Each number is 128 + 24 x the weight over its row's rms, rounded and kept within 0 to 255. Layers, rows and columns count from 0. Numbers have three digits each. The size before them is the row's rms in percent of the matrix's.

# up: layer 3 MLP up, 704x256, rms 0.119, rows 693-703, columns 0-127
# down: layer 3 MLP down (transposed), 704x256, rms 0.111, rows 693-703, columns 0-127
# gate: layer 3 MLP gate, 704x256, rms 0.121, rows 694-703, columns 0-127
up693 099:125130122128107135147136136075148139092112145134172155140112118126130186138107132139117112173119142146147118093086140149146107095168189169077168133108098150126102179176139120123138127126152108113108119112141158160146140140116109122133151153136166098133126153116079124131143096146102157119103114132128137121131165133155131132123137141162164126112132110130115123145095097145134077146106
down693 097:127112116123128128112056102095118090109122137167142141117151172145095135109136100096122124129106142125180132124146121120139143119122093119128118129122130122128098130076139115149130136095170167128139085138149140121103113130138110127105119149140104119125160159162123126115114118130119139111160086145107104159150110130154132096097133080114112104146136151105116134131080163150118117112101
gate694 098:106138104162114109111150126145102129140120100122098163100137117127115121087178117109123109137136154125136144139139077113135161143149201141139137152075134138115113131131104139110165119134103112106165146136137123132123157198109174116101144127114119134118139165094142172117115108126120123141121122120107145130144100133189120119173116162096142165112155149112150134127161114136145171117138
up694 092:126134160096071114142147137114132134154109133132139124169114131128131120112182134154137152129083162145126177138080097114140157092122177158149158129109080115077148127155125124135113106124101106118182142137152161144139156149134199124086113145134119136126118172107107143159139151092116106170138180119112104156169139119119136126134132162093113123124149116114105094104121134131151158125136
down694 098:128128158096142094142108121110133117109139132111126148147112118118098151123118105103089107120123168086135176164135119094119149105109121154157145155130134086109126109111070175131134165135115112120087142168157194174134115100109145129133127114115152117147127130125138114142149096151177141098126119157123140134141138126083117119126134151133151214076114113117123126186114170072098153124120
gate695 097:117130141095161143133113059165153127106146124106100149139143146165115107142138140118134114078147110138092137132121130148155156126133098111160134167096142163167123104114147107160156115102128071138086131115136143122098146152089092128089115099106091077123152095127122129118157167141132111094162141159112124085112089149091123166152142110102150135115087123176125129102131159114140120122099
up695 100:137158109151110137175150112110098131157114124124086176126121115165110105093122099124101123154143117121103106118168088075162135100147124151124131143132140085134136152123079143112139147102095138210170154146113133122166116114114124137127130154102106134166154154141080120117143121100144087123121140134144151101150130139141133113114106151131122158123126156139143125115111085128109154160158
down695 098:119118091173125113090131127167085105130135129098104165129130154131144130124141102153088110166100138115100164120143120174087107152072145118119154126146119102140100154109144130158106121139125113117143175127139137108128151112120114165170086132136173103163099126112104141116152108101137106127095091107135169120146151145102163133142117171114141143137084115111128168127115157127087089117114
gate696 103:179132101107097112135132140102103107108116162151115138101116126132145146089154118091151129126138137127100147147131102123178127096149115101185130135116156115166114187163148177120119101144149117123121129108110113112124156141147151119122114164147091125099109145117161118078108110122125122128111072130121108112086161154121117110142125147121119139155154083129115068105139167136118100135094
up696 099:117140109144170142115096100119178132163109114146133123110089147152089093109111114106145130138160124153090084143117102139124103096089081135119155125103141083147140142116126122127115111142033100108126125106110101156067118123107100129127141110138164079132156132119112118110103165094141117131085143121166141126173154128143159137117162155166155119128132120161102111109114139109129115173127
down696 100:139157158124162115135148109127123111114147125120139132143149088086113142144144112115117131099073109123120164125138108094111096117152103169135074091073142082107103109179138152162144141112116126119112135146158131090152150097134115139150089116146119172147116111110117108158148130144126152112129139125112187112150151145167114168122150150123118112152124165120129138130209099149149150111133
gate697 092:115145143096142150130153117115157092113151119106092177129125131183160151098106084077123122131156105157120129142115138124093141148149102102158146158144144134111122086155127147080141154136082124120089114093142076127137095133133130099152123161145133170129130097103102135064151132132119139122068110152153128097116132113125195116084087105159122120143113133138126126122134128133119067127130
up697 098:114150121161130132133113095081119141115126120097178116121120169130136170106103117122153099093095165090120162136105127158172113172119123161131041122068105151113116147102126096152124107110134136114126135113146141183120200095120111162114168147120121117158177144117126098119121155096135091102136151066148164117184118131121151126140115162168130129144119146134138131183117098157143127140146
down697 102:131136114124103100140098098150155109115123127106116108137146134134152138120103129123135154118117126120114112111101147130161076112099132128148088132132149182114152111114145128091165118118123127110132151138122148165139120122141089157107147136157137128157125124153159122109160132099181048191107110086114197109192126148101121176158167156130117125172119135138135139133154133133122137131147
gate698 111:087180086141085138098067168129155132120142137134105078122158157128165151122111134138116106127082133115118110113090111126148106112153128119130149167160186123121106137184137110135112115107130166120131140156154123125096127123107087097154134104129127128125128135149159150118116146132120101117125126163199130156097091119100126122135120166092139130134134124135171136152124145125117117137193
up698 108:156155127092145125114109127152119109116116155089165137147161104118136111120109136140091127115167116131109100182133134084147126141155118118180096115138098114092136160105124120149093114094135134138154134103125137113124119104087111127110121098165124083141097146106139155132121170119116117162138105098149150120120141099099126115117139094137055139106129159173149126158182126091150123117126
down698 109:070111160065127123146076094119109136135123176098078094132124090143141155126088102116170148118152134109119137164111157088147120124117117106160152127101121104114069120113125155142094128112118122120141142132116153154139112084082136113128147108139127109104105142113130109133160114124123120127152110102121129107161133083123129146142156125125068154134097120174123148101133180116131137139096
gate699 100:109090164155129114127129124132116125142156124102140115132114149127123155123168146117117134078130074135110138122169105125162102132125125129155100124134130170112144157133111134114113115154132160146128137111090122145122156103112132103142133125105104196142064100113162105061193158129126114134139083131105138121139153116140114101131087135107160099185145149139143087092111122209169131155115
up699 104:137121102157133125124148114116161140159122142130153139132153151166158120106123183138096111110117138141099151123157098147155144196135149153057120112123110116112122153096115110100133146176136124130135120095169131119126129106094085101104123113107138099140139131178082156127151109126111175118100140119140080152138145101137127155119159145126140104114090121112130168111129116140092140176105
down699 102:131182152109103130109096159105141118078136134186140177115090162147121120133115086117117145113099126092117119141116131132118135158103134129129100123124098100163127134095152145177168157111102077114135092089091164108126154146162117138107116124117160135107140131157165165165106143136114175141121179140191117092157157099120123176113117109123098128139111119130130162154161156131109127128146
gate700 098:180152080119123065116134104143086142104106131143074118133134101118120142148103159117160106166134092126141121110106189103141087066127171161157128087177125090143160142128147153125153158160136144144106118145117124128156123139127109107088120145157112099128105105114127117102145132148156107118089147136144132117084129052122123115150146135129104091155096151128128111121129166132109177160140
up700 101:097125102104119105117120121159127084131151142110113137160150113116069124111146136067132160122129101132143118137103113130114151147165128164101146107091116124100101131145140106114126192106163104102094106146135093110139131112164141145085132147119146166177105098126185110112117155120162143102139109183165135122115185129151114154131158110175103113145149180152158161161134114087115128039088
down700 100:129096106156075102097154164113172050114118155118186136146136106075063093106115088129123125137115139132110090156125094098146142117111142128094137102149083149128169124126139133119122150086141090130128149142116164157152164124140104120167098133121129134154118122133102140121107114145137149133140137131124113085130139126153113157142079138154164129114130130130127106134132130118186113086070
gate701 095:094096105102160129121130111123121185120135121092165109110126102104147129136108106113129139127123137116160147094153164165113163146149178118110137108137117120127129148177122148130103122161093164140108119152114136124076105152129130125066118095102118096096111141127129102114130162149146132116164174111106127130118174112152118129105116166140148107105094146125147113093111147122107167125143
up701 095:118144134161108127164115123140111031121128125176132189128113141161115111103148128174134147111115105128121100151098070116140125118134146139150111134126145134143103139092127153124122112116139128159136137119096162108126160124093109124147153137152114175183143127124133137139088095131084137128114133131124077152133080139115109125130135132169110160159173082129085140165149141123114118104078
down701 100:164138102130183101131126140131115127115127118182145137137156099120157137126144137096152146116145150130117136139139165143105127132129135153085110133152164109159116174126111144164115118137125114143099151090116131088118155116113151113144123148081172143139094121115128063144163078136116173124094126098150137147151137113110142154087055140109077106123113165144121139126126140099107167122136
gate702 109:100117140117091134116183131094154097108092142102098168130161105112130116151126117147120132145150079120119122121145118107143134122155110132128100112133089176157074188106148084121086150122170100125161109135144143174131141131162140145116127097137142105079128166111128113136110121132123144110094115108138165136106110132165151086158113101125119130133097125176126148140113132145134089165138
up702 111:136121109162163125122135049091130147142104099149083112156134114165113128128151128110134141111127136147118107137101142146115116147091148130062088129101126091112130136137125126130139146145129112124127069140105135185164101150141138101169145158139154147115139099098149177138144113138166157115146158165136134122159171165130153150102117148144123102071156156100133126140092094167127134096134
down702 104:096137113151156079135121134157106135128104099113122133162151152145113126118159059114141105108081149145148128157114142107141063142159119067103125124126124142115116136168160153159134153077125172118160124190123115132147098112149117103106100150105128113129146157133126134160106148131120165130183145150101128125128134154142133141103122126157118119134143140172116124099132083113110145115112
gate703 096:162156091094122117151128127066110103104130102126092108156196144133156120129156129120128131118155111163184136139139078113130117115178140174118173134156118113131108114167139116147129156122134122140119145142144160127120123130143133135115114123131130115164167132136127097103105123098125136095110090142097166099134118132123096079154112158182203153141128175138126118116162119100139072132114
up703 096:153127116157141091108119144123107156106136113105105107168102130132114097138112134127114124166150105107137170132143114071117158119124152159122159108145107145088122120113130135140118145108101115168074111106097128115114122127120107093114158149132104105167123111141158136130097137166115179078139114112081133123176110159125146162142105137151135132132121113201103155120103111148065089148159
down703 097:097142165177166132125114127122123169108172146155145101138117125136141155190061100100130126163127154130081134174118146164150157101107136102158135146110140096114138184113111142133143156159103091133146126102118095070171066097104122141139097108138107140118148154105130114140152159159133159132118126103144067143121142118142138111125106171113114105127139113111158093135148163134131176104087